Weights of a small GPT-style language model, trained from scratch on English Wikipedia.
Size: width 160, 10 heads of 32, MLP 640 GELU, 8.2M parameters.
Architecture: LayerNorm before each block, rotary positions, biases, untied embeddings, normalized queries and keys, attention and MLP in parallel.
Training: 292M tokens, 8921 steps.
Each number is 128 + 24 x the weight over its row's rms, rounded and kept within 0 to 255. Layers, rows and columns count from 0. Numbers have three digits each. The size before them is the row's rms in percent of the matrix's.

# layer 2 attention query, 320x160, rms 0.106, rows 173-319, columns 0-79
092:093129138132169142095099204127175110144097165124113102125156139109134157119121097117150135120147146129137127128156112105098139142139145115128123156144122149102151109106150116116093146139114148138154161154157080142122163124126110091135118143
117:151074134140120110118131047110124129117125087131118108128161109179146130138110140141105155136136099098135157140110149094171151101129132125129133099158125113148091140122095113131166128107145121120115112117102158095122116167145163166095140078
127:141149104133113125120112101071145118113121098153064127144143142166154112099139134115143133146184114079140143161101093141138148137124111106102143122156146134110085113151114126109142126152115157120124124124115162080116125130115142152136123078
118:143135125115126137119120165158134135123134187133178113088111149069105131169109124149080125134099123185099121114130120133132104139136161155145128141091105123144155127116135147126104137124138093144128143134133091172124169096115129105135140181
088:142174132120163145136132174129134121148102158134148138139083115089136116121142099086123152150110146155139123111163109142136118167130124115118126177116137141130151076136168132136099092145111134105133125152175087149092141103119083120147143157
096:110133102124129129119120192105161145133101131131040166156117119120137121097166145140181104102128156095129101165126127184086115120144079108130087134132111146108137101154130113125117126136083165122129140154143152104150105122117080119144127143
092:098140167165152104123126137123151175095095125102144089137155146158132114103094081114164131156181120118098151117100131063109149140113172109096090163109173095125105133112164128100066132126134125122154141146154119154119149155147145147125131129
121:160100117140100106099132058109144128098135112152124100122164106166142118156144139152075151144134105101157154149095110088178150111129119127111139093137122122127080123136104131124158132103141105125116104146096172093116132158143167157096149081
101:105097113151111123090127088162130076145172147113161135107147151112144139134164125154075114128145104123107164133127130105166133140153148155107154111170118157134160163124090109128124190121107109138137149154104131150144124100116169134133097091
119:099144121129133138123135164169132122149154161118165166119100145082125128113152121125145102133092146146072118108130148143101094144150159156128097123096133148136170138150126128115105135135110102129135150152149103144156133090103116112164121161
096:126160130107125141137113214160155125120121180109150114113102138078125125137147110123113136135140133166124121104126129137135113166145123141132132165091124123121140104112162154129075139100113109144142150154141095168148159116122094096117126169
096:171156102069070149125127159136110120141151136145145151125083110073117131170147156159053122117076138119131111121142114189157111130136123140149145121109096152124126104150107133143162126115097124148112122147107112107125132102123097096144133167
108:158104155132100114137138067109103159112126074142109147160131115184149106119124126140117122158111099085133133156093127126143135098114125105130129085142142128138069112149108116133169145139135146106114083127104163084108109150154147163147150109
096:164079121144140130132123048095121123101125068145101137133159135174129123108102139105143120144118123093139135138119129115119145112130145116112137095171136118138108151125105124130164121123146147125117119118116173089094089136134166151124137101
091:180135101106108146163147076137073118132148111153128166132079087126109132151128175129112119106089140157137094170157131167148117119123147167145145098116131111118127130153096153142171095126139124142097110115128121108106116109107133143122142130
088:139147142151175115116117133094144127094091134129085124144160131124134117131121104109147154119171136102178130138119115080124145143129068124122112136145157102114102114101182117124088125126158144112119117157133172145144127167131129150103142100
138:112165130112140141145125184160129116130140169115151127114100139085121135131143127125136103105116151184096097110130124150092101146133150151133137150100125137114183128127157132128090127155113119151137155118142087163131152086105101109164130166
099:155097116125102119097130059138113090124152108150145113113159130147128132129138135143081143151118089102116166138116125107161136110141150123102147083181128148138106139138089126127176138121158108138114136122113164086114132123118151158096134083
100:153113107118128154151144097121084108106162091113126153149080128148117146146134174124117126136107128164137090133139124206133105118119133146155105113125088129114134128146104158130148115089128139134115129101100119101126089105112119146160110118
090:119185147107113130128133160125134110113149128149072156081097077154155158103122079109157125117135124139134125106149109133110123127125166137178138155101142108108105148155141114137106137101142149094160134132150115127105137113124171152099136138
097:113112088153127119145107131131135132165142103117184104115100111143123132120151142157127145123167106146142132136211146101139137112152144148086123167125084155117114121151135148134153148124145059118121149150103115123140115135121117184136164128
098:157120142104160144102138147102154157128107107156072134176142149138101137127117112106101108141099105107127158162131118163125125104101107143132105077106169138107118171084110138154143150112093165110151126121125139098134159098096120084128137102
083:122121135164120154147137145168100144141152111116097142110144112112173118100162114110165127138126130140144119143110126129077127181119092144159118092109148101108119039142161116131144128099097165095143156111130121138098135111131114152128106157
091:086146107149129107143148124131132209164132128116149137115123121131132121161094122138106160158165124161119071104144130125161082193120090135109132132142135100151121082140121122092130143134138123120115148150138139107118093166142141119112093149
109:114119106150092106137132101156121148155136139101169128111143085130165129138149118150149143114166138162138112142138115083134084196151134110118127143160093100144132055153121118095139134094177113102101148155130135161129096157148117147109134152
086:142147133159139134113126141136137147103123122127112076103110110135113109141115108110126095114086104116136173104117117147195127175121145099112164133096146069155143115133126112129156100116142140111134147142125144106112120176086194097110102108
152:133153109155093099099118094146088143128141101145156132105134123172121117137147115113142134106141151166148152118139117091146119171157135086135165140111119081144123082150136098110137139123165100092102142144112136158093106162118135164123140168
099:154176135186128146126131123128144125114126085095115109089096102103111128152127116128112141147089136117171162070137118143147119151156137139115100176108148119155122134127106104134102140142134071083142130109115140156141125148083157103152106090
080:116115127138119113168114143131143118168106137134141162120096128116168166151128149141090158162132132156111095115127126121087133132127091145159112100164108151151111109109129134109079134146110115118156148134176108157145132116157102130134138134
093:144117152164131099124149103115123155131108086134098132127125114134139145178129174153093123159148099138144080132123094099127094064158105166156125082132122170169108127142149114147111151118150151135107070158156144122171103117152166135119105098
103:115160104152137126132134118140167134148114089109127108154077115096106152127151151142093133149129084136122113140141111137140111134111170148087104167146138131158125099126126136095076149116158131116127127131182115132123107149139171111103096117
092:130145119094119137121131161156119121113137145162132098110175185152101117103125107118126160101116149122129155115094133146141122143104154135096149159120092122119147131128100108102160134106125144143108139140107099105092142101084088113187131129
095:095198104107108133131165158130138117129161101124124105123120143087107147116162110090108147119155115124140155154131143166154120168093138118102151162117126120117172112102083161125124133091121121116130153128130121105076120183107139121108107134
089:128126113126124138117134147149145121143116132157154167173185139099152127091152091087096129090136149128123129132123135125133140128101144106079118155129108130063136164155170096112157139113122170151118138112146134144109133120119113146147132150
085:128130145163131093143112135125135132123091119126134159115084124101146159159102156149114102145147088131091079098113125113145160112133095143148108119167123121179100126119148148106058141128115126096144144126175145162142131145140132128153132091
095:102128102103144175136104128133153132111143182134143108138099142115152162127136127115153085105116160149117146128164101151086157169141148137080133148111142126136153136107121148092105122162118120152116178117143077127138132065148123101125151166
106:127129140160130098094149136141111136104119158153109139153129118090146183117121088121104121131105126121101134110117101105171091117137085088135145082118115119100148155114138107128100122141123116094110111119174111150106105194122126137114154106
088:122133104123135148116150122143094148096143158100127110143174119121062120118123123107133140101117132131152166143163137117164141113113150125091120182086109102075150123121148140142132136107135129149122132111107135095136129098129126157099145146
096:124131147114159115141072126087119119155108157114125143137131145161127117157136144117142111096116118129114151115128122140140155096110082099139153103126174095123124124100157149125074072140125124113146150121098165111137152108114131147125164111
100:144148161154104133134162085159160158142126157111081138158150135122146152107115102110167057106155082098152118140128092114142127112092110087099099124118099141155126157123147159136122125124170125154119108103106157130138123107151149111113079115
103:129087100143133115135140161114148144133141057132142141106164112114109127131133122126061120091151103091116096133137135135099102145126119168125169079136136148135140141122123155128103144096113147108092135124097167070132111158114167131095139143
104:130133128145130086133112090072136124083121130123111117100144105110127161148097155143143124148107135137141149121135136163134156113154133136179159130143152097173079107134139128129112118114134097136154136133120134122145166141146156138113107111
094:109125139081113119153142111124126099190130171134142114132129157131155152141134151126124169119139179175104117159142131133079163107158106150165146100117085127087134109095121154122137103138125103157135158133128103144125125078147049138133174168
083:161134137138134150102149119153107139128151135117100105126184111152080107152142128120127126118102148117152157152158142140159123121115133130068134151079117132092153140141137126158179111104127114141118103121089150066120118106117144118090154135
093:135099129129128139141149102094076118152134094140066120124166162135113131125116135129122134118123120146154151136104135152147170089147128121115156111100138151115121134117115134176108100089118140119113118166120136109146138144107131169108134106
102:154117141091102133130146122125142138086175083115113140122135118166099104148072093153139082108118090077151146085144125133164130150085168146087140168132131131130148157136093142144131168143129144116110134088103120099126097161116159094111117154
101:124157144095132132157122148128143131142117161100167114130094107092140144123137161129101159114109149130102096142152116107107111130145122153143140134146140106096140121106134178139109104158147110166128121117169121141129121133156116134113161136
097:146112136133122147113141161124170125124125130122143134138102118119129137131098096083176116127142109079150109112151135122114089181103126113106055158166134153130131118142126165119155128087133162132110159079118150113129093149098101118125144125
102:131123163075130142125176104136202155103158140156134110126089090119180121118153099112136089146126121076080087168109134113124123138143122146107122131155116147113146117155097146109151127161161098137107137111160071180101094165162095131111148136
101:101141117099115129129151111139136152099134174125128103145095143112182140127133143101144117135135154154136114154137066126077099148145096103140126143102119117145121114130141137103136135127121153172106103145181088155135114081170115100111118127
081:154128137138129147114121123140108134130149083129087074114152136173115093132148117130140150122122141095148160140130130137155106126133164108072139156109130140128152140159091118138165116114134130116122109143093145087116127148100152120106124128
109:114155088119116163126110111164162134137161145146140055100158175087106146140104134113119128147148127126099110055133125116144122166148159157088155145125142109119141108137136145142132140122127117116122177112153139107106105143130156121062116101
116:119164120116133137109134100151169105162146177125128106131110149120104112208147167127120154157120131144141142095108152110103126140138122148115140168127149132117147083137127128104135121160082112133126162108159146114130134141136143142076136136
134:161114175137135085128130146106076114082107112120114185154113101133121124111135105134152110098133135136127131188145094147138126090116138109155094093127104103128093168110122108134148151108149160128153077104108105128172136149116114098195152140
113:174121157137144108136133144093078128083091108151110183125125094144140116106119109134160116106109132113127119194129082151127116122110135093146117069123090106116128162129129122155147130104169151126149061133117117129156098119139120117197147146
082:142124133128144132110151101134082138063118137134100175130103126121125153135147097141099141131109164157115090162163084129136097090104152169123144103146103113119165140148121129125117131088126136133145126136137092119143129115125126115183130151
145:178131151132135093127136133091070122087094099145105185128118095152139114088123101122150112099119149118146117196151080135141118120107130098149111062127099112132112151121142116146143134106165152135139053151120125146159124130128115125195145141
193:178139147150130084116125119090075128105094087144111186109132092158148104090123115119147112118124147111135125188138085127156124123123133085153111076129104099122115153129128113138148130106170138128127067159112125143140124144126131138187150140
081:129162111124120144160101119135114132149127125100169092097106139125161082108082149133122112167146071149115131143097165096119104151137166113156143187093148140124139146151130092113128122150153143158121101126114140167124146169105154147087096143
108:142117127125145141147164147122121118116080125098064163142089124115112129138117148112147121110151108146133149165112126143134139135117134133129122186130121106153128116134127130123167087135153140155138144128166132134127123129041111112128119097
109:146121110125102159105128157135169090145129141130112164123106168100103171156128100114131127081122150141126156143120088144111113134113114138120134133171061115162095087108139144083111122144112137135135138121114106116156108107107124088126073121
108:118117141130144097111100114135135117133103130108137137148100100099105123153136136138140150091157121156147148095107132116162160134123107102104110123202094133112125146141126117133157161093134114173117151176100136169119171105150130132128111125
136:118147139125142128137134168159144134121161168122125155104089148063113129130147113141164108115106159145101107115130136153092090124124138152133115147095136146125170128114161145144090130162120118139123140144147095154140141082120124127171131154
100:142148154113125150128133153155177110129120123135138132143059125146126108101109156124157096146170088109145116124087134150119140152136140132122134193095142129119139090136135147120156073132110140164118157126143113096165100130097133124139102133
110:156128117140147140147125098110129140140100132137079101096146144142134144163125118133089147128137175108150129135089165126133116138140147134101134114129107101140112130071133193163094147122145081119156106148109141164124103105134145078090117119
116:120122085131092143103165126127154147110145101144139148127084098072132109109141106088135130156133155157148177142106130131141113132110155112077090142089087165162171105122137142115082136145181111140124135137102156159103156112104109120130116146
105:092106170164120107141094162105135148097145146119139169156134135176105112131139102140145115107111111084124146083176157135156119109149160147145105111124151168124087137145105130137136163105126145137135111117098092137100123165189119125130085111
105:156105155154141136166117106132085128137119129134142129106135120125127171140131073107133113163130106154172114094067165118134159163109120136146119152122146121103117127121157102113122135117160098134145142115106154143107108156106161075126080112
104:118165143101164151103138140144127097170100112131141105150074105102152136091141126096156103126124094145143094165109144154129141142148142098076156155123091108134161123093128148136125121140158124142109134118137127141153122103138120102143145128
107:168089160113104157125083145126136152153137101087060133121126108127148141154121076118154176109133121134176155161143156112135119129140145132097132139130124113132175120093101135157175164127144092100113113137145125125111111156162136142112113153
105:136135120115098144076173107136087125164141131130161087123169084157175078171137120144082158094133142110127142115134109110159098143109109166131103090132116144128158110121100157126104156082122117160108127125135155163068139137150141154091150145
109:125149141130139139121151111194117121175131094128116110144107079131136110129145099171127113196134154136162071107122144143156151140120141113143103125107084112109145070151095174099148127117127198120117123142144143150099151137109151132122149103
114:153146104120113168150135099117181128118114124145136128115168136171126135088099153130123132107147095090108121131168149124139155131141110145125136079136133095134098072147143140120150143145107112152126141161109140124123147115146123136136098101
111:142132137127182071080109117122140089150116120160106134102097142066109153111182089113142105131152136130159138096125146130176157145125106119119120158156105143063174128113152139164165117146142101139118128158092115103113149125111117098131136125
111:158127105085140118113125106129115121152153127138110170095114084118092133138125146127100182160084122124172134119117114091115069136112090154145085153198148133128137106159100119150146104159139140120119097161122136168062145103097111142098142102
119:160151141092142136114092101121118133148099136115166097134182124168138121120126160144096149140130092115116125157125110122112131117150108133142134104175133089123146140151101132125174116143132110160145160163111159117132140145128157109077133111
111:107102128120152141170164120128142104148160093115095135108133115104124156116158083175174076118058172142115081112146158147144152129095146110107128112111150145117134124144143133159119095127125137159128114158140137115130128155085133106154118138
108:113118127174116145130126066162123154107146134158176117124108106084090132127160105133119174149089147137150153129078127088183120137121128137092139127136098156151137120134154102106122116115154111116116140124131121161122129122120075129132127127
106:121135104106155110120102140137118097165113128112141142116069147128152139104153201085154138113133100169076092113135123122105112121170143119151151140133107137125118142112106130068149136078123173165124122087130109110106124150124117111117117108
113:131160155107091144136131134129147099138128134140103109119166107162133109093103114129141107145154122134158121139127120160132152117092147094125118137089135094162098039136166136120141096133137141115105095112174121094140143094144080134136111158
122:138174108151133118095109139115149117106136127161106144128140155147120091136121151112133121132128139098130126159139088157107134163151135112139119108113123138119121117156137163119156080149133144122127109143151148145092111043163109182104165123
114:122124106125123122122143096127147143155126113120116096096132104109125152134136145119137098145113124130119108185082132130121121140157120111114145146062153170114145101133142136147139132112188099129143127106105137128165129165093126045133071168
110:126127100141125161123105094132175124163144151165157112112175124144099140103124101163133145089081121121152126150137106122160098113143129151134138077163152117138117074127094128149127122112123074140121119176109111181133130126134118106150127135
096:141125138131188077153147133092141140106108107076129151127158136118127130125099130122129124113190122144096143093086129080116145108130110127056174143138103109152147124145144138105111104135088120140138139121171135122156069128138146139099134150
090:153131152091179115096088148120081119117112136100148154107186145153154138116115102068138110130128109133094122112151165103124170116095120161088146153145152117144142082125112117134106133133120126205103137144125138151182124157123158110094158111
110:098109098124162127149163149092175184111139126114107124153131114098103144118146163116144144095117119120128129112136110144105116096137113103086096069114082126125107130145132124110109139139104112133142128104170112091105137130172137151128118135
093:152160110159098129135137106158108111159137140134108122127117188185116138119135130123156140168135156097108131177119135147134125146126169122118166155131161136121164098125113128120127146144121154161107138147087146173128142097107134152155115128
088:135072128091137121144131144135119122108119159148134095124152160086114125133113101123168085130117123124125130118160124120093106151108159138088118165113174165136134173109087126136139123144103185142167142079134126129174130120180141117168134106
096:102118100167109086147132117126137155149111115166151094137130168154099138114124140111130175178147176115100154111096113153173121128158129114104166166121110106126171088141145107093133088150124153102113143110135139176118137125131153134152169116
110:150138141128117145116122084126133091141141094088142155121145113104136117173097158122121115049136124124122095137148167127088139125107102179139103113160134124116127112162137155149129119106188079144106114174096106138139111125114112120105109132
095:093103117096136144184158173159151097108152148124116106147167142129105179085146110136170092136155139136127106146127146135138134127120141136076119181140154137135128142149100150140125107128080121139158178092150107148147139127162121099129130135
090:111137097114140131107101131127129121176158136137113115169119127117103106159141166118118114119146189162137119108137118126089113139138124144092130164134128119112169115087125116133115120151165085136124124161189108150102171087089110130133177145
101:114095122076136119159127189131119131126131169169123125146136115105131181132119106138088136136136150179130066115099084156165104139109145133121143142131122141124140135129110146122130109132082133139115134113142088126127170145116096148158130140
090:114151124180148148119130094087146117116134108121098187153149137147117074079098139108174119095129144089139176130085142179130138131161104082136121147145151124115121123114109099112151088104101130101137128156101095152135126099147123120130126100
100:092123154130133130114173120119115129121151171130113126119118124102138121162104139142091159155130180142171083078126090128126138130101091121186141092123105124118168110123137135142158138125128085144116136174104081154106092129124123148175119116
106:100115117119130132117116124124130096142170156147120125140116120137156139151134115143103139135125175145159113074123081154115115142144139118143115126111096152123146131089138120130161110122137094126120146123174103133096175121138098137137131099
085:105101158134106179175153131169102100155143124099154135121124120106153116085149066138163151084127081113095114106131145144136112138102127123163184135160114152139136133164103108147099129100112150159139154095122115138148113124147142122147089103
080:156153183169127135100144082087111148118110124123144145097131141141161105154097139100074136159080095102163151105131139094156129121127104112149128091137117156144114081126144113139120142126153120152123124139083142118105156119130148138084124128
097:121100130108146139156128155147126142090124144184130138104148123129136161112123123130136079115112153162154101141104095130187112151136151141118129135144150131117108163107112148125174121125064139112126155128149101096119165101140136138140113126
099:148172137152156123125127049122131136130139073120156148097127123142131081109109124110148136127115087087093185138111149106122164112138127131130134121124129128111121119158141109143142101103180127113130112149079140129099125161127145135105110102
078:157154113132109128085081110107141159149104092140162132144097128132117073180127140105095120138127141117116145136144119107095092123127131151112099136148149118125154074145154133148142125162186111148103099148105153130116113130079125141085148174
095:141146183150149114128171095124123134110135130125134156091166138139138137101107104133126123116089079122125157129128133123192162112102128109158147108104110130138109131186123112120165138126126136101140134118103102109121094142143150116119077106
106:112128131108113143113118171140100144150078158176148126152122131117140123146142129120100119143116155150160082128147110116126064119116115142176143144159130136121159091136135115155113162152128142154107108137104119157115114101108097109140149191
096:108129117130108147145140191132135137142121178149141080090127152135141146123140090131129121094125140172160086155180100112177122152107151116119127147158118150163127106139120137142125144131085123173132183121153095113122162099131107130161151145
110:106154108092180129121095121136116151140102113116127137111086102095100145164112150119135120127095146127144149110118146139122159085129104110113132101088167080156118115113159142147119181148139110119110112158151111145125128153100148132130160173
088:092110130130117146166158131174105105134134136105130119147129092137139149116131112157128159117125129133089089103112168169123133077101126108152165140136081114136120155143136100125112151093125141112131139111111095155131129175172143106161117098
094:143163141117094100109109150139082139145141118164124141161133082124115127103153167135102124164139162138152119165120080116111117138114121135104136129081129142103166163092136144130156082163158101119119081169160118114089183127097091129110143147
103:142135123125132131074145101150127156122122151146107145129113111090155126190110139158070165181076128134098111115095126096101098110096133152177108092119097140110171146100133117128118130148169107113102100149087114149109158123129117132121117113
092:152160095118146167145124117153139118138115115120134135089103136127160110102114078096168125153136105109113181129121147145121104096150141105090085113135171139148115113132104112130093109106133147157124133098084134145135158115117131127130125133
099:118150084120117144162097111146153162134084069138125166108149105143103167106141130128167102137126137119099150193098153113111111090138114155105103151133151119129122123141145145120141162118141111121116114165122130138122133125127127126114150166
098:111156112126128147154142114158141101135148143081109125121121130121122132117134101109204121092146151127110117095146191121064177127136117127137124132139109129118161184110132107099084107109138136111161172119173121157144100110137119095152112115
089:128140112137169141103101082153134117151141113092113168148130106121109106131139164137168105152166133104114182120092146124068133123163096162129123137093151098123120150082126121135115130150149124120139093137165172141142121130096118137107119120
091:119123167135136108152120118116106170144107146174131128084138129109129150129110136126095109141066142159169127152135077126164128140115135133119141125126134154153115134132131141159157158167134058129102147142117077098086154096119127116164134162
113:174115115128153125129129088116164137087133099095122140105144155150122142114123106137144108155145083065099179133089127110162151116151139150120106108154155131130091144154083115110126147130115156123130136093116140117149100158152174161113098101
095:121137124097116139117131163146119121132121140162131148174141109110113119079137152101160104125166122105155121141104108132110106138163153113120149154129155114106165179076108131112102112143082158108119090136168157133177131116119108111105125150
089:108135103150096126139165098144170106158168110108127142143124177119136145098126140123200114105180101101164146167106120108111153160159130117098146097129128149102145115133065136108168155135118126110128136111126091121121121119114162135141104092
083:124133125138148141154155139114132135137128108128133116131144110137120159127131074116080128103112093111092156148158133092126120155106146119104131105150122154140154119125155143142123128105123137132142103104166156102120130108142109110077112145
092:118096088131154086152145151147140100119141207115093134130144138093141147155175113149114128088125148105094114125104108165141159094161165139098085138089109144105131145109138126127121156188116088118126130162149117152112149128105123111150135153
095:164133178128144145102089117112112162099079102149109124130097070125119128097160148114146118132114125130154152147137117089152118146118131143102153111174120106106113103124133132116120120096148140113122110133139157153103133105154115161096154066
090:137118133078158170144141167138131098124114110108097109175167144139126134122113140151149092114129078112090106168112142141093126128112131139130108126151123159171114150173122180138107153122104112160172115123141119123152113099147114082120107126
079:107128141156130098129155086118131166147135127133129094116119116099102153107138144111134176134106142124107162089116089147133164153131144103131117133103123094142170095135136079125176098137173118146119141107071149122099166143075123131106129126
079:106147119129145166139119148137133112122130124124166132152153130124155102127105088139146080112153113136106125117121163103154085116110098164135168125172127181121113135157126175129057144159109117132142142139187113127159124102171104119126127114
135:102117145112172153161171156117168118120146139089100116160160165109087162123116152127123121135139108108095081146116136158105134134102163130126095141159150159144122157125120179151104139155111139157171139104120096080140113124145100093134091129
096:162135124116136130142115161146141127146138099120124151117139152115143111111170128145166113125078129105136136129099107101106098128104111135151169126134146143135170113154117140104152137119137146149112062129133148108145176074125128161143119149
091:128135104097121151128109131153126087167130152152172124146120155162082117100151138126124130135148124155146112160164127156095116125131155114095151089132112113098158160124123094134158130123123136118116133110127152177126154134123112141119095134
090:144117121138105121112129114119124115073124176136127115121125118111141098174158147157050151097100116158148110107100126129142121122119139120150132120129123097141132115117143112161140138114160094149124117117060163093086176155143134128096141128
094:154101138128082103121178119116123157144120144133134109116132134140120125182096184136081141145100137144146122123153131152115135102103115136166099131100121124122104136075112126170160176128139096104106130126095135117115131177155142116126119148
087:134125116149143088143162090115158148083137142098160110120169160181139153140100127115081149098173110120112130149136117111144132112096124147125149131148115109118086170102120160117130152145139150142148129130156128134146059158171144131135144124
092:108139141152132152134099160146127137153131131103138133133151120073107153107096111107211095107167139103133133118128121123129102128153148158142107089142180133116132108161179168083108131137143179140126121150153105099141126083121113157116125134
113:107095122143132146135123152160136116181157139103163161116124154087117122104112137118157107137112159138084129118137152131137135131160167157130100128112145147164170161148102132112100163164100094138135169138141088146145126087118111088172122170
091:134119153100109155134133157145115148138111124121126097104099098110119128147160131114160098130100124120096124125138145101116122132163151131139064064143135126144144083134167136155101150107159119090114118113140110115136129161137121118130099131
087:130138094112130157119133131119091139162133110121158124157139158132116178120122168112102153149144143111164110127187125137105099129092107142140168135102078141089123130092104126124167149145121155127112136106101158102126148123099103149121125122
080:129154130161161125164112158141173129108146158135103177110122132087116123110137074136171103075120153118151122135106110146126128126132107130113143133104144087126199165129142157112117108112109123160129113150151125134131118103110147173163117158
083:166064151092088114099167113113114095113130093132096121126147149162140115163141155113115102153089110115124128178130101184085137170134154087120073145096131119131112117116091112161159140103118097131135121122125144135129140135138117077106141144
087:123134134133093092098135107098157175110117127131128122132132127151148134152098152166114171153121122075143162102095102087163150109109110129132094119176124140127066140139122124133140140126139184104131139114146152109150095193165147137138110121
088:120116177123143152131097154115124119140131098128135132153168140110115144089077128097185124143176109112135098132141106120120099134114158136146110071150150114108128108158161176096117140107183189152139107131161132127117098111144131153124126121
093:102113134157164109127124099120144154106121140128146125120134114130141155127119143117095182103148092119135126099142125081196133103116104114153130172145128121143068142120135153144127120113124147136148125115114124093112104157157139124161141114
080:144124151095132135148092121080126144108121125107099109128111139109138150114086110106133175170122099084116139085118137116144136124113156132153128108153124125146074124118139143130133115190191136138140147122128152083132123117146141153172170103
071:141135115109084147112140120123108120192138108162147132116131156147122119151111136139139120176139173163146126111155114169067116147107142127115118118118112149119159104112106098144159133146119107073109147136108134135089158152106118124086119153
086:103141121118168128122116116105145126107140138115135135140115122082164159116105126098123164133126092095140126106103148083182112130096102152130122176136135158115108142130114156108102108147146156125146140122151141122135101114148147138198163080
094:139166142115163091151160132123102117052157138108102145112117122102151137151139052151107127142117107116108118133110108151135131162126155108115139183104133146135117162117145112111118082150112113100135148147148122108135122128135095121127139141
087:139151113154152108115170109129158131072126191147188143099114131138118112181131129153062133102147140179115111103136134145132125110115105151132111135112095101119120171085130118131107142129129105105120134139133126140122109151112148141119148139
094:172095180083118160125084145108105102140124094139107109164134136145151100117151153121139100140078091139134109158133142137124066146099126102147156100124127146128136118144117144126139125112157119154137077147141128155150156101162122130171116131
100:150105121106118113134137097129147078112137119133105134114130144123125083140155155138099133135053116136153100157102119121105124150114111124127168156116131115148135126124052119149184130100110083171140088126091169141136183132147162115163122145
096:148085157122095126115118125117123154166137055107135124138155145146147133118123194096156108147124114102122150164119103108074122147116136112148077107143130141129130081150107130156156192086156151149128101094114136090128140140139127114123108118
089:120136120140186144159090147136132078113149125123113154117129138099105134075174094128180098096134127116146122129121133152124097152143128116087201156111131120139143098152116131103147079118094132163140129128136151120122163067078127141145137145
091:118161120141126131137110162154145129132125183131105133134094110100120105141133079167119097110116163170117137122124147130129162120145143160105124129143126119138162161148149117121086092157099085111114153159156113186141101121115144143129107126